Part of a small language model's weights.
Size: 12 layers, width 512, 8 heads of 64.
Architecture: RMSNorm before each block, rotary positions, no biases in attention or MLP, untied embeddings.
Training: a variant of Adam for these matrices, 9630 steps.
Each number is 128 + 24 x the weight over its row's rms, rounded and kept within 0 to 255. Layers, rows and columns count from 0. Numbers have three digits each. The size before them is the row's rms in percent of the matrix's.

# layer 2 MLP down (transposed), 1728x512, rms 0.0358, rows 643-706, columns 192-223
101:158112123113132121149080130084111152171109124157146110143183165099133116092116171131117114173114
108:114143167110123117126115137132124133140133099116182134166143106157136124119136141103126085143152
106:092116089053147146114171175127151132146123142148119154126125116130115101092089130142117143146118
097:130151119141166129088105143135118126112145109162097180121199144144156119106109152133153133155109
082:124102144120091137116123197151114141116088157102164122158122153151148163148100106131121145129078
120:139118124125133144108111123147132146137159105144100118134126185118096126102111121136111116076147
096:120128178146136150101117151109129156146137091099105103135135149131149145137172160107146158183106
089:116148157161097129140105119155130162105136120101122131143145129127096118139155116092142157190131
106:132103138132112116122146142130131120151126141125158145111184144137117108143143145168141121132108
086:130146120136112130093135094082134112144143121137133127102107119148122176107100121108121111153140
093:085127080123136165111122158122122080122146197106129099149136169128102150126110116123121077127137
106:130103153110113123127145100101137073098139173132143144154123141161135177118046137174139153126135
112:135140121126108136141115114112121151138086117130145123127141126121140089113087106124085091114121
071:136121170115124155111155092106134118129121074078108092098146110131143080092145109110143139105141
086:154133146117134158105119118143119108118165131145136152139118119152110112157146142105093139097148
146:195145095115149107133174131141145102118124145133089130141134141110128138119112146124131113117127
094:157142143114149125077158149073123085147135161123131180141150158099093133154125156151124096147132
108:133087113081130148094188163128122159124120146153122125106133179121116099157095141128146185111164
109:105093122125149168153143138133146153089131160147117135138179145134117140141121087105123130130108
095:087142147170112165158138115136109142127146119135154138123105166117109146126135162100114108085126
106:140122167121157097113139128122166102169104101077139134119075107091109116115107102192171133111092
093:126134135129119131139134158115124106140100148162108124127102139154105130132128115109165109131126
093:118134144115089135145127133151127144109108189157153113099141129164138149156140134135108166134170
096:157120121105140126131125168099099143110113127139156174110165127113149090166165135121127146098130
089:097099158134192149133130096114129109147174099087176101108115131089114143136106134120151086115172
103:141154097122104113162136151128122167140137106156115126088130096125100144150125090086142182126076
104:129101156130125153128123138101118102128137140145104108146148124101130125096133108185168120118138
081:159181109176153146149182135116173099141135122154118146098117127110126121117152146195115161168160
093:123150126170148132122149126138152092138141108195130142134159107132138070092074151121109139126145
076:149134178136097147160125120133163101169155133117156103112152132151147154141105123154150128088118
090:118118132170117123109111122165167142178114117141105144131171153158103105123159128125115151162109
093:128108104112123127106144187122132158146110145121076153103114108078075121130094155159146114114110
090:138106122093170134181154191131077126141125132115103139141098136107108106076074116105130125158135
113:166152154114118151116096103119165111129124094130129102110115153107109108113135082133106127103129
100:135117094094144124183098163096091112131093085135107101106098091134095121147141108135125137086163
101:141159143119194111160129134104103157160125131127129122060125120072168162118106154152112151156137
101:140100133141126088123148147130121129100139108129166173098117108167123116133138136151115157118108
085:139123133158161122122133112128126104142135129134146201090148048066134160132108128118150126148122
096:125137153115150140140116144098157111119124097157177126105131121142127089129102107153115121121105
093:133140203125118155157110134173142175148167147097179173090157136149122104133167106139148122102141
102:084189123153116137117113132102124080123131168134147117176134137143106133113112142134121126100143
104:147124144140134137144138121138135121132137106100130171151115117140112140162152164140216120082152
107:112132169119142125128114143112144145119147131097140131147105137118140102169097148155151131124141
096:130152123120136114136118143098116133164145090163129123141099112141164128113124141125134130138163
101:117156166175144106151113143115117081109107160144096097121122108141103143129085147106106122134131
094:165147139069181124148155135123138137127145153159122125157161150147096174158152124167200115150136
085:142099126098146116134176128132154133078140122090154165106113146159104167167122153149138109129139
097:162134161107151145149172137141119122117114147123176082146124103120137121099169117127122137162136
108:136102104122130121098149143132159135149136168123135116090147117146158096097156119155130150120112
109:128132145115117117137093159132129146115094110119169117090162087140155186128167135142158159151167
101:143119137071145097120086121114104076114086158113114129115136147134112128132135091125112177082178
106:098107136121114100122126148134164141133140177147123159104188117147158107083122093118131143162141
105:154118178093127120142103098108104106078106128131157170111158111155139171134127150109148137134112
083:119085152130113161090154138158119078115099142144110112129136134106150110120181143119165123117124
102:120140089112130165113124111148139149080102139113117159143140141151096157137117158114108093123125
095:124128127167165151147164105114168143107125137124152077137098142144171170165128160121133172147134
086:127148134109159113153123136115122079112127109155136128153130109162134114125103108096127122158135
102:119080108100112117078159107094144125114125122176162150162125179135144125109161137174108152118130
113:097113151110154178104085122134132120144101159144099125090152119163127124133126135100150140165142
097:136112166129134145147129113122126100107145137152146126097110128165124070085082165165146104148127
104:097131139080104134118135127124121107158130134136113091159108096170173060144159157151124129150109
107:137148155130130136117169128140124110110130089131074162120111116113107124098165128109120153128134
100:137128120108115101088119131145096156145122150136130124123132114095125179174131141124138117143149
117:122154136142153142098126114123138128115066143130109118074175111091138112161151120072128115155115
# layer 2 MLP gate, 1728x512, rms 0.0494, rows 644-707, columns 192-223
102:120117150125066125115119145110090120078145136149129155127096119151108097123099133124129123152103
101:115135119104142127115092110115083111083171105148103119124155158135089127126154181136129112125105
097:102126133137111119080114089101099124089133124131123145086118111145143114141111114108143132159104
090:138108133143110132115126184135107096089121163076166104145103134155130138151094122111125139111137
084:099126133150115123114096148108124129169153122130150117112119168119136125134135140116108117141140
099:121117151163128162093117154152147136121140129114150139136117121112127157083113158082138160151119
095:122173104103117110125131093098142121122130085116098146145104174102165139124141069153107143135118
087:110123137111176064178100102130098126104119168147110113150108115162106076131105110141131128113116
095:098118101148128162129131097115090135129125132133176161158124098178113151158130097109108091124065
087:119119163141136111104120110132126135160110136122165120129102144139146140100120139135173127128191
100:088150152136110129104140120063122184109147111113178118098153086141119134127137124094098145129118
112:129094142156121155112133108151119084114156130119108125114125182160108145147139146138160145135146
083:132151134120169125122136104098133140122093117124108135120112143171153140152127086094156110165117
096:128140128119121126133110137063102160089121132140168095116157125153186118144108138110177101139119
089:089097143152110122135097106084080156126146114133170146125136115153158135125122113135127135140142
096:102105119118093134129123131121154100111074155055120132141109082139111160111134099128134133096122
091:103133151154094150126102083086125098080179109102127113155155133133156155149088106166128151110154
107:143113145131139145156141076128158148092116161099157165128118145123115106109132122147076138111092
095:072126129180117185148137149120122112139173095117130168119129177092116110123115151104144101084133
096:089114142136139156173142089107125175116137167123146122145120108158103134142134131118145121134162
092:118120162175163133137117136131141146121144149143110122166104110133145122134134133098102112113135
091:147113149143152127145142094085098131126168102141099151092104125123137145079138080059133129113149
095:117134116125122166106106139101106122088166148136143133059156138123138134157137171124117157099091
093:105139153124121131143105124117116155113123130145155136094127133149133124181125136119180115092103
104:115138131140128165168085124106144105133157127143160125132131112110127149130147123179126114134112
095:132098146148119140106104102105082193118117105139129162168118122161134138150124143141122118143092
087:089108143152106095097121104126117123161185148110158132135119100104167119144103149107115124136115
099:102150130176114109141135165170157133110141115174120113094152096113130068102135091112146166102125
091:122111135138093174174141128133132168129161165150131103130140116135129128130131097127129143167164
091:081120154091095152131121136122134134125110120147165115107153120122133129154128140104133134118105
094:111109124139123127088113131127131139127144130108148124140138117129146107107130082112118147132103
094:123117170140130095141124063088138115113096174117148123134124135129125144107132120136067173124138
111:102132132144163107145160125138122146134138189131120152153145066143196140155119160124167145115159
099:127076161144121109112155127081139123144104115080107151095106114168099106149143158143137165162125
102:124121088156057151110135161168123141095124102115128095158133141151082102129122077143145115102105
103:083130117134100153165130133135143100131136110142163137114111129134123132186110125141144122159124
091:122147137141158156113083143077142115134122168105171135150143137126122174142098114114134162101124
097:132122124099118136116122127110152124105119127160144129132145113149108068131147135141150116137120
101:155142202143159182116162123109117139145077113107098126137101156131140100111138119064119124143117
100:130127166176104125115105125134152116126125124167127114112123144142119141110134118145122149163117
091:132105163147101132113097115117121130152145144134183163118127140137135121108162112124135135141095
108:126172166145176137123150089116107154138137116141138124117082131104163146168150123177166097162201
094:153106119132129149139123136133108149045137146101105126105107152112130141150126113173137122176115
104:118122156082149127097146112115135121142090142052116115143138129101136131102127106133124101151128
095:082121153139126115142095078148094170080174128103147138136140142160144131129137111114128154124143
088:100104102130096110125122100139123118108079126149142149171128119169140158107137136143145110121130
099:135146148152151126161112111122151146128134131136170117128100097151175119105135166094155152114123
093:100140179117125162128106107106128119138213138098110143185108116123114124100130133158128134131129
104:123092158105135124121141135118103177152125108119152105118120153125117164110163117128144113101156
097:139157135112123169133115107093119098157132183102126147118167115139145158121140127092133161112165
106:121142145140143164134139142147132125108178121118133116153148155120098153098149090142097119127147
110:112111094154104122131121185143117142178160142115116073136112116112141141150123106116139156068167
089:101098135108093158107107114119149126105176123099104080138133127128143111138137111142175177137131
100:128099158165142101134122158078110088126149090182146124123127129108146106144152109135116164098092
095:108102160128146119147136154156126131147160143138123138103113154124122103137110134123160158131145
092:139130116178121100141126128136134164145134169153142172139124164120146123166122120136142157101174
098:097097156151128152112103144117134114069147131106142110129141122143108140130100128136081138116152
107:106115144128169086104114117151128162142150150092129118095130142162132129137150108136103132147101
105:127117148133178134157105111096114103119175141122132146085114093120087106126133127151118124127154
103:115164155120092141154105131142118098140145121124093132183110125152138048129171130124137130148138
103:103161153145117132134090135110143106128141124141130140125125129096107102151135087101115132112094
102:095155132135144110157124115081154141107170129122132169092093108150134169121095114158182155107140
116:106121137125121106107118138118118167140151172121159105115128095131190127116122129101136163142099
101:131162090104083095113099103113135140135111187133078121107141187149133107087148135163142138070118
# layer 2 MLP up, 1728x512, rms 0.0485, rows 644-707, columns 192-223
108:121125135118108144102085138151097096133136144135150168171112111135103105149111111104126104125103
102:124126113082175136108166170121122156155095129149113174122147114139123118088115119109122118131152
098:120113111133101139137104126133112116139150101140117084141131123113148107112102143173128132127130
081:153110118102093111153125154113142141126108125146135117170110150135157125131107128166157131145079
111:119102116129123131116108146134120136159181137139096128114151171110105123090124097131098119108168
092:111114166123127124137156116098064161099113107109107108101125127121125152129147137155138124134121
086:164151097114102157098127111147114094111139089141091141166138125130107127143140110123127098147127
105:124104107117114127139132110135112134139128140142153153141143141140122106157136114143163124095104
087:167148159107136167127120102075129117157153107135154133157104103127121196081104089132109148128147
092:119111122129131159143111147099107092131122133127147145140135136140071151092107151130112095121161
102:124121125115125128146135101101161134067129123137124117187145100164145170093100111156141109094127
109:143120147112102148167164118100129125149120139159125146125166174154135123105141125144155096107147
075:118123140127115146132147145090131114186115089108124141158179156143131099107109139104146183145141
087:116137151088138152133118138146100140093115123146147127116142109129116156144137143054168109155118
208:095123159131110122097080088104105150101148138109175142095101131160119095113141098130115127134129
095:165102114126100125129112162113160099098104162093131134125100112089075115138102126143128130111119
102:132112109070141152122157146127138148117155143133114160119116149123094125161098126145160156149168
108:122155139123156112123106116133131178090140122088143175136121154108125060117130153074109142141086
089:159098145114143121133128096095148170156076131127122141142099113163100119154182140144117153146100
100:127112127138138101093105131123133120148124118069129141129095128092081113163118119160124145115104
091:149136141091176104076137101133105153153116169103109144110130131115149129134126144137116167113128
088:117128114124072151112112100137137142117132177163129091135095128129112165133123126158142132115188
088:129071127070140153140108151121124135147113088121128173163099126140100111134142104125151137130137
095:127118140149156105126118130096128098138117147149161141191130156137124133183094119151170133151137
102:141150124119106104153131147138074169126112131155108111121132137121115128137115135104126169165088
102:128113128126141180130138166089127121140106147137117135146148118106118103120162091160133149141129
083:137210114174116102111140122152119108142153142114161188129115132154082109101121154155125118175083
091:154144140115156111123141127104120086138148127127166126157155088146137117109066156131135158112134
078:136130135124110153147132122133151127157145195131131125129146136168153146169112140155152124106147
091:113117123184126147131121128133157088121145127113108117120105086134106093069110110097151102155139
087:110091132119123125131112136112111149135142130105127140089123149129125159126093128132166161099121
088:142143143135169123154127144107096125130142163125125172174126161113091158088075114117077128144147
114:126122104137162110112146124182143119127122099152127149143086159135141133126120139101140134134114
100:130139160157121166110118165138119123142134097175109072152158133147099119104104116153097127124127
096:171157095115110132107139168168120144113132133127112148112126134075152173155135136106170139125120
100:094107114143094098167097099158053146138141114142147140131155112137099104120189116142128137094087
081:137094138141140151113136127107127146126120127163160129140140107094137111141151159115157125144123
092:081117157161104143142121131092117105142126116137160076166121146123161124142135124146113146124113
093:096108107126078119157103133127136125082116127129122136147115130147106152107105106155146089124142
096:110142185140161127129127146121131074143139134156129148154117121166086158143130128125105122075090
102:128122123120098124133156129117143116120133141118146192157127107154138130174162153105183132066105
103:168170157101141098167110137118111177170084089141131112162104120127113078136138137113173158131130
095:127136124148179106147132104145099121144154132144099116154115108125128158143122138148134156120140
104:140128168120137126134118101106106127161104147126127148171152111089127135120112116084128093114133
095:162155097093176086141112101128141149105155178120108122149154182141133125115122140106178134138126
083:147142154108151085069134136161137126121120107118137121082128173123107138169170178125098143162131
094:173185133130160154119141135149147114134117173146130125173121087145135113130159110129108079119138
106:149110126122143115093159139133141138114116120097121111092135115115137131095147121125120153145100
105:146128108136119171138068113076140106101111139109149103136127122162132159112112127131090148167103
093:140120142091143155125112127122137075141078161110105127146179127141105167145135132103115143114146
110:108094138137118103094140106168123189139119166110151130090115126174157093124150138165151158141112
109:143118123144134134144166126132127155099171096158131083111149109136110137138139130138122124099139
086:104076163109092159157140091118121087101112112112142122153125115143181139087141141135164162131118
100:136130121136172114120145196159090096136138094135115160114139166122143127141132125143128113114118
093:112156156133127105143150121113163118112129146147181120129132136090132157131111108124152142099139
090:126122147129105158144133138096095108135128108099101104155121125126119105131133142073113123111129
095:114113113092083115127139135122148095140136093105122138111149153144150145099134135128107174156143
114:109122115126139120055106117137152111144101122131078124120161105127151133117139136116145141143153
099:109154100141114145125117107152194165158115150169130111123098124165107186124136135136145145104119
102:080116135119159143113095115129112132132125113154151123160144089164131174088120113158089131133101
106:115157154139149129132125113147147090146141163106112111141104152152152121128131109140096128111123
096:110152135154117112170145140105123121105177122125091141100137120140114178130080111160163132097141
118:119109109136111134134121134167163133144117127148140124122142136132129135106128081094126156148118
099:119153104130111087165128110122133148116090165125141133131132117118125125110148143125109129158141